From a checkpoint of a small transformer trained on Wikipedia.
Size: width 160, 5 heads of 32 (1 for keys and values), MLP 448 SwiGLU, vocabulary 3719.
Architecture: RMSNorm before each block, rotary positions, untied embeddings, normalized queries and keys.
Training: a variant of Muon for these matrices, 318M tokens, 9320 steps.
Each number is 500 + 50 x the weight over its row's rms, rounded and kept within 0 to 999. Layers, rows and columns count from 0. Numbers have three digits each. The size before them is the row's rms in percent of the matrix's.

# layer 10 attention output (transposed), 160x160, rms 0.189, rows 0-6,32-38,64-70,96-102,128-134, columns 0-159
101:437456603429579420581545472439496610549613458631549405555547399468501460529467447539429474458537496512448416494474494527554449474549455501466479488560511554534543521588487517482447399409580497531558488517484495513483521462464470548557496529546497533479585544460590471540461495640492523510526475447485494519485470463529541579542498447604530470508433470471555427557534496450625482457424426534394457437522487435508531558451525464515498548530491490473496529538550521514496465506456473
101:466503452464531576561583569499556516493451463525507556548535482522542413507562441537432481462472530620441452501462565470515495586505537467473548511507433482465462571433361451484555579540514532561510537483513483592456572529445574549515437588521516462554502563481529551481474563479517524549517507487421455463574421487470492553414511452508518454614471480395528425500472401497406417577438449518488482510558541480505528537356494520465531487528403481486523458446453445566465535450551490
092:510514338556460527537535440446581505631482587462593531478532429492514449535481503600483557523539448480613458487457448517543474495481474469457459512467403517497583536451412500506415528549485510401501493490543518476495540480485518467412443567465480474553507428534531476494452455460570508459552539504539483437502453488445532587541480465539599444475449511589513483511371600588546552502495531475551451551543577518443505523477494545526441486549455522400585546476548571522504543508574516
099:493503660453473480524498397442508536531525496485490501502488420518433504509541577515510485468455584603503527510389462435438504461453503504587474544470588446475447522525506473504496571516492421513450516481526460579537558546537515451522508517535474524564473482413513526489500489561476559523542425384406489487559564577531486538506468516420507517372380541469471518546450486499408458482529486523505496490432562445524580587470441477555490590616471523523524547458536514647492468572455517
092:511513458489502455534528514517588565533416477420486561507490435567505531515497576498463578578513514551516558514549603563447487450443559567490433457436559452490548443533524541487404461498479560444487517505523507488467452514506502523465472484551518548515501523608542564355438539492485445469414583575465487517526513470433578386506639531563469510509493489483443464468533413540541439593493448452498500565520494514503514422491474480524384513412508630587517528572515527475538433493500414
094:502495358492513474463529504542496591470574539518443585432473473593477521514477496442592449445466459497502516440413458452609520528490450511557508597516459542555408450561461434475549527487621444559537501455474511535549447572481538553493516483501421566502545476526524549569488460542560542460483498471457525427512505428523545629531581506565468480539511527497459527539512472507506531608493547532486524529569526448610464504457518461467534508570331429440485515534473495455392496448541495
099:543526630514472547564503470530447578511490464522537478483503500509510553568458605421480494622491549476474441514510505521539593512482463553503511525463529540376472442506409512528463501460559499537425514462467454484457483513433476579514540519541473587498490586589404579490460433546505472435446507515557413548490509436544466612402424568543434449534561512434530446443543542526487459469541459432470520473526428530436447512404564487568430471504496490539484497513482422491402504548520380
099:555541473527613436519465510526397499406543477506422524472456489482388469353470469417495447453523495437460537419476563435459415434474524466519521456491499420571449586480461432504489439447508477516630593516523544576541532504546514480448486500484549581516544492436513411503458465472522582500465474584476503534441491561513462458549495528459543538475444435532476492407457534523412517524524609459505461612509454440551504483511544514438526551570565475503460507545401551469513462526529435
110:603555519454449433516393533501464477570490503428459546495624480500463465353540581517491458489506531519528550454521534494547501489481547567485455566470548526371592421510509552467479443547417467443443538537495545524547536496544465511554564507540535582526481525490437541560435499513460457481387552539528517547535502481518569471464587448577538561464504489464441625593519576551467451480542523547539550571507481543513473551546477517576498563468486463584517491630412547499531464525470519
106:536463635427453563544423507532456464431536585556513514456475474438532555555508502469510511471482531606548521523504478464506497530574575500517525506513501622559543470555542464462453496482455500515425550478319471490516409513440462512479511490545498484518535463479485409418484493536500472461534537522497440502526397503564533516532405565529537463497511519518594450453434508505537523637462478451556416509501498596455544444424428524606471581471448441460552448390530576502468509518506483
094:448517382480604478484518514459431461498507600453575401477556534524498535449490537455548480553551495536391481533530538520426555524521535606461486534603515508552521445470459543467421470471434554545460559432512507499547462511467545505596390516408502462494481438540508406476520503525486554489519506522553569540492500475448528464545516543534409462526521516472479404446540522456593439492429470550551414533542491516469517463551450548514582539413440581635508491485539403385515473527486521
103:518363423500384376469535473425516468455585450524507435486425569516503459466539517563564436447503459490496492468508456444508550484451447445515434580468538488613529508460503496580468451594599499557491493500489506513541500494541471512477565436434444508462507468428567520538534518435520585532524457499485461469555523531580621461571534470579507475489462469494464501497511466423518446544443515496409465534490524439497498558594459456518590642624474469484460518586452447509449514504490505
091:564522410559572484553446532501456518462475484462500502457455447450418479439507593559511549561470539419478563474385473535447531516514519499399425522503552478555530523450547499501468432495571467606426494505448490412539482464501541434500462565574540501440486456448558444560538573511587475368599481551438507449468467576522524548543559511421451536440493599488484528569537529382496488484495500588545484504502495476500526564569481543459463512482386486482531467560470567599501489590459473
086:495544504485477567466467493496547603421478556627438357491464504551479440556513499423529486537477518486506400444448458516473452581503492448518453578574461462496513416469537425520436590533526432561456527455502564471488503522566454547549440528493446468568497409397502440505501492488564487570524502481467525476508523508500449436530461581431511467436517423582521522507493470453423426667571459515443570465448473485443413501452428535507571543475439513517507517479575565490545504505556457
097:445533500498383525506503517549554411532454563473569482518521529495515460482490544517466497566473451568509522478463488529639546589531390470559519472485509496364504460496475560477572582583382482475423440497452488455421534466469495529459574490469517489548484479538553458453494414425496494439488496537539426415485544482557549553528438467477464513490547497512427582495620496388472551616560458482520502506535519664493453477517551553569552437475482488567537554451495511453530489511474479
088:568426678497518475515522470483567542472465523491505485582443450541502422454541625611543431468437391491541493486440487484493383507547580540503446447541404507570471531440538476446427457463522554454505452537570505464505484547529547527421527554479537539481594446472511519536489516507449432524621467583556530454439504514530521506466480522445514498431508516475533507382521525474432437415523561525496524522457564487475526458533616434480519444420585493500530525516502441457566516495518470
101:455414459504510490552580497416498569518532445694534535461410543490466503619439546462433492453543479459469476445520577472495495543449492572557527456541540472513486491401481472529510459441596532603437428511546449533533552475515535525467503536465575598488536563542478514463465560541389542535474501536509460529550572473525545495452507506588457606516578533493506530529536453449438446525553505538502506476439523504491522579514530467452512529516571509586360536491398483455488536445453544
099:593534468572393554473503564588508577547418521451447545523495529507484513435527542602499519531384511481610487518593501506523476467537482490553525497464550446526516520526532422614476509571528501486372538502598532449504498486505452573468499500527483477414532583517444587465548506487554536412498511530571406422555497456564471458470438487463459511489481586518442626471528449465444498469608474464473503408463514472534460467495455556484532436468473508508505414530498565485605561486454444
092:514435427463549512525520515423532540499465488599502504491463525496540502569481452544428523584426596515529466386429474565580489442542442485504573490496455488426517511517460446452568528535496567514491470480544542433487441529441429407501469606427501540550558460439494505468506549568447475479582483491489504550514474562494499531389466439396489543488426620478480530504472449422432505444464538563562459392505504491553532501400475515424567452437471504542522453511533523502513490468613635
107:545472510521513705503470515540552542512567507495471472448449516436479561642362367479526480467578513507529510542560510464514536501522527404522508469550445505460514476542547451511528535448491543572585519486480487476480475490529510520583467490463558494517412540462443498489465501486542535532516535409549419555557511459478435521470463578525535493611538389579569456453430501528438563473453460426431534498524469493585590495458535531514498412416531472514558523461583454472513507559506512
108:496387526507539512550487481475442394618499484283523556490518599384526522450531510587490468509555465524518487491461555399525434478545570512556497417494563507499523459461535536426486464493526588391492367537512558473454452457456513541508483429444500523468530518533486516457485509490410582446431457526569492537470559433518567565559518398422509493472527464548537559444499504523608535475477533498496486482558499517523454537516550553533518534585529487530495451477531434503511483462531526
103:515554422491445515557478475488472480570447462475481505460457435510447550570534484476642508572449494412497515482477506501470497429484501558524374540456540478512539494560564501469574393516562450491450462496501548451392424428516454526476461508426527471454518462484488540481523491540462430576540469528491540491494516635395519501414506514422461511502551528458473517481528468606534553500601412563539588463438485484495543424504472532465495413395498472424564493500660496484575455522489513
106:477429516562436464526399475508428455505477520557517463492567499520503514369431504524489542414522525565447463467407490560457646549504378470534464593493568522566429442520524460507481587515466518552466471510526507567540490545447432473473529527471440465487471499581588516488544503548606490457439484543463581513550433470480452536531501467513394533483482612560471477447519512451554486378478544565501458479494495416559462551453431556589558549504475522535489490542466441463507514580527586
097:423497520443533384440544510517542555451452479541471494543521401527551507511522463467529458491451455525397468504543549529462599500508418443486591437473581384407572514537446509536498430582460550469529546404559531544542536587558539475550480471490495501485506528413543503548477521508424441504404481403502554463514548558515522463522592505421496496518503483400438517605538404459472452565434470506495537400483481438488515586486518492466520517497486581532507506480511459457432360496514540
115:436441546533519514495547480516477566442465459417463531519453433407486432718456520571470528477588525498415608559480479526627488555557454446508506587550430500495521470495489509485461513506553470480540412520478403530492469482518426516448529482574479539502522586428578499551505503497518534529479396504441453499433471483479483521567496399512512515469482510485492489523498604456416519534473493466495464651488471481490464525427548495569481416506497497476449560576400562518482521486487458
106:454503569477511553518478500483498470445449553388479443528595461572505404487563440486498472627528504495530503439465468572492455528566495483505450465517449533414451457484537488490571448555492411558457436508539471471452593505537539597544524573542466540582500506588479510498465453450473604460455486439555386529443450453455445511481523593553508517487555492457451582445594479516602502441548484432586605446479478529466433425434488568500442446493492548512460499456511394490464470462464474
090:469621617461520533563514468460517425584473545450487456446503442469504477469519489492462422433499481530498529489508430461416526457521464404399513450519471516489481509593478490426547467474435443481602484474474453550579495524452535478564615435547503419525388550479449475494503470465541445538386498557538524524417449522443519392444541553499559432568538464528534453500513488543562518540523503510542520548517528494487464537550497548482511346589501464464601518423543464463487400498508566
095:521458591527554395504538504508501416469499463363498511558495469432493436460458462569496465481503449517551506552500522591479419459503523570469552455442577492598487548415465556409399442482450600463532646533503542498534486481488520534515501430459537443533519522493517489488507401520438473446572517523509469469459476424520523494560573426545520517579444481431486478463437440551484488362438523539480397563522475511475586520503589534520520459570484532464520492550448489512478590558533428
112:554477535490435469462531490533506499493505456398523516556505621557575585666525493503540568591532563544544458531523527422504540582493474522513403453440491500462548503434603500510587532559523561517450492436525527526493442525478460489514509542486514519502533434621492609499547528455478528485603498453489515454595486531476447506466531502468467468474570513498444473535563436565593490465484474418504589414489533504519561500495422373466458536551477525565581448454573427481554543489447467
099:430534376461489530437546497473510470556551517587493353418323494475492540539463492468617521557461406438528462485573483502409628412480440447523483470468599486636544478538535436622501545470518521493517413432487513510489481461515507525463519446513433462539476448550525442445517485521533466494502530536564505493568550465524513474566498576549462493536485528527487482482498504536544548533478481446456477492531540521518516437551505452479502515551427522495487557361578531442434488498483489
091:453453465483544453397516433536453446510510456493526453485510574542447515476566478395509530471447501425449430346478538521486433512476492552509535485467577540532513468582518495544581490478515507560501530525577417509465493516531485532496503550410601474563408436543480556453606447523495572521489504491505480601442476527458381535567518528467460579547453535449523479492593473496587574444493449512540506381485516405456476402544469570503484485483537540585478461553461475543560527569522410
106:471521499454498485530438459538544461437424479575497643465495501415549549574511493437449570449619450431544432447566497451464458399456558456505468427479511537477594500411486540483562435459486476435552489547481493451525452470509503412459549512510573556471613486567462446397450499456502440466431555569519561492435512467498513507381515599504560574495510439530495487546514401571441499461470487440449516459535467445468494450533537543382422516446513434485450481486491504461510481472494541
101:442505508471491542531467455600446504439516518525472482503640517446543533446472498426452445433483425514507578496578537406446489544550483464438587450473494554465504521555495522530500542497479459471491513535547469481463596510506428439496517498460648501453514531506414476496554479524462476555480550463496484538466537500522429569380403422466625433513579453493598486513420616444494503433534397508443523480492510501436427517560523562528464498449643487471490498435504496492592464517473478
109:569529417447467508517479438524601410538496434588454423511587444518577519451497495465443513419457482506482529487531500475416414469496575534480578490550458510501472634575466541440547622457441459430545443471477513477408585511506501474492418589446517524426532517549424502479567448475501490547458588470577583520548430504545501442445547506443585504493524501478566438474473471530542491412528548506492560444567534545455444547557457471457521454483551546487452490488494450520491462477559624
093:425494436476496459501464494465508452451534397540468500523559406526512448563584415524491504399550447553479567514575461389521453470506520439525514597478492579524554556579559462506562518531548422500577476511534496490540483447506463452452503515563440575456571465545565488551593542523486592476534458472516557543464506485461476505496488372631540527553426624496486450513523508517514644444527521505502508541507583480561462475546470556458498480428493452496515571538410551533566492447477438
# layer 10 attention value, 32x160, rms 0.0686, rows 1-6, columns 0-159
099:482514532450531456515537466540550529554458440457470510456468476655514518492495532607518429468544478522471410585498530560491496471587551475529486497509537457571462478426546449573475483490494504486512525465557442476547483518519564543428503536601470463455535475486613573459592483483601490539503558554579511575610482544523487507572467425486442576498571572554532428427465453442470436451486574567518451482543483403441521385464499475472587527465507576460499444447552422434522544570482515
100:519468495444577492507468599500602458553503469562471489405468538521401466554510463489473504593486565543554541552560520554573485480570420469477495450423497445437524539532388482491520386422477506488477397495456507468542506515426547434416535611518467519536468492557595521473492463502521503524483506526625512480499604507484532538502573491446592523551496555491489488494471543477471489437518387501443559461462466507471457523564486405491464504569463513534510539473543635470563390590469470
095:510519564530482432630597547522462572589460527417490500471433521451474324531463551528503522461489532535564522453554513508498483536449551472494515604553426441540460513507542439498488501471533485539498541464538437503468411623500468471487524515492529619417516497550449481547491581516536575501486456433532484447418551589435503575541519459503484461529406546509448605553594466470421542468512508568462502466521493485562543576420409539414457486433511443460540479509491532478461506556511495
102:478466453422567434458425472499578513458460545468507501549486471461477528490478453472441465567447452527533479422508563544480450486460566562564541456532488508520471506670494491435561542521484433530497481485538552490540546515505533493557527513516515500529519543563425594449514536473417585475613591532419536592501422429426511555532523472528502589471459503530595434471458449514558505416556454503458462494448610563479511508361571555374484506513479485438527497483494490526586408484471544
108:514506468547465482532444454505566428453467471465440602486519430476507559484453361547436429492428469531446530405499471471536496458533426437609457561467489478545575461519505506488529539525449541582553535515500382430539491540543517487555442443510485472538547539487462454503405457518492562506427535503529495505535533468481410448556502554550591504534501403499530470417492499521535489451463480399506462550511532460605516459489514446505534427413421582503525493476412476543656442408489555
097:517446528551501502569406523403526491498517453477517519521529542501557505525444510626447533473546595494493495518419526528384499434457456536487512476597470508569487431513418499485483437449519448425586445445381464419541483485510497454477468475463473633533469530546471525456518428475404517503520546447494453495456496535541525564415432490519495492488503451473496535503536523454466537394451594569466509499581488508413511508446609463503473516483505432651483497468473392544494559563504396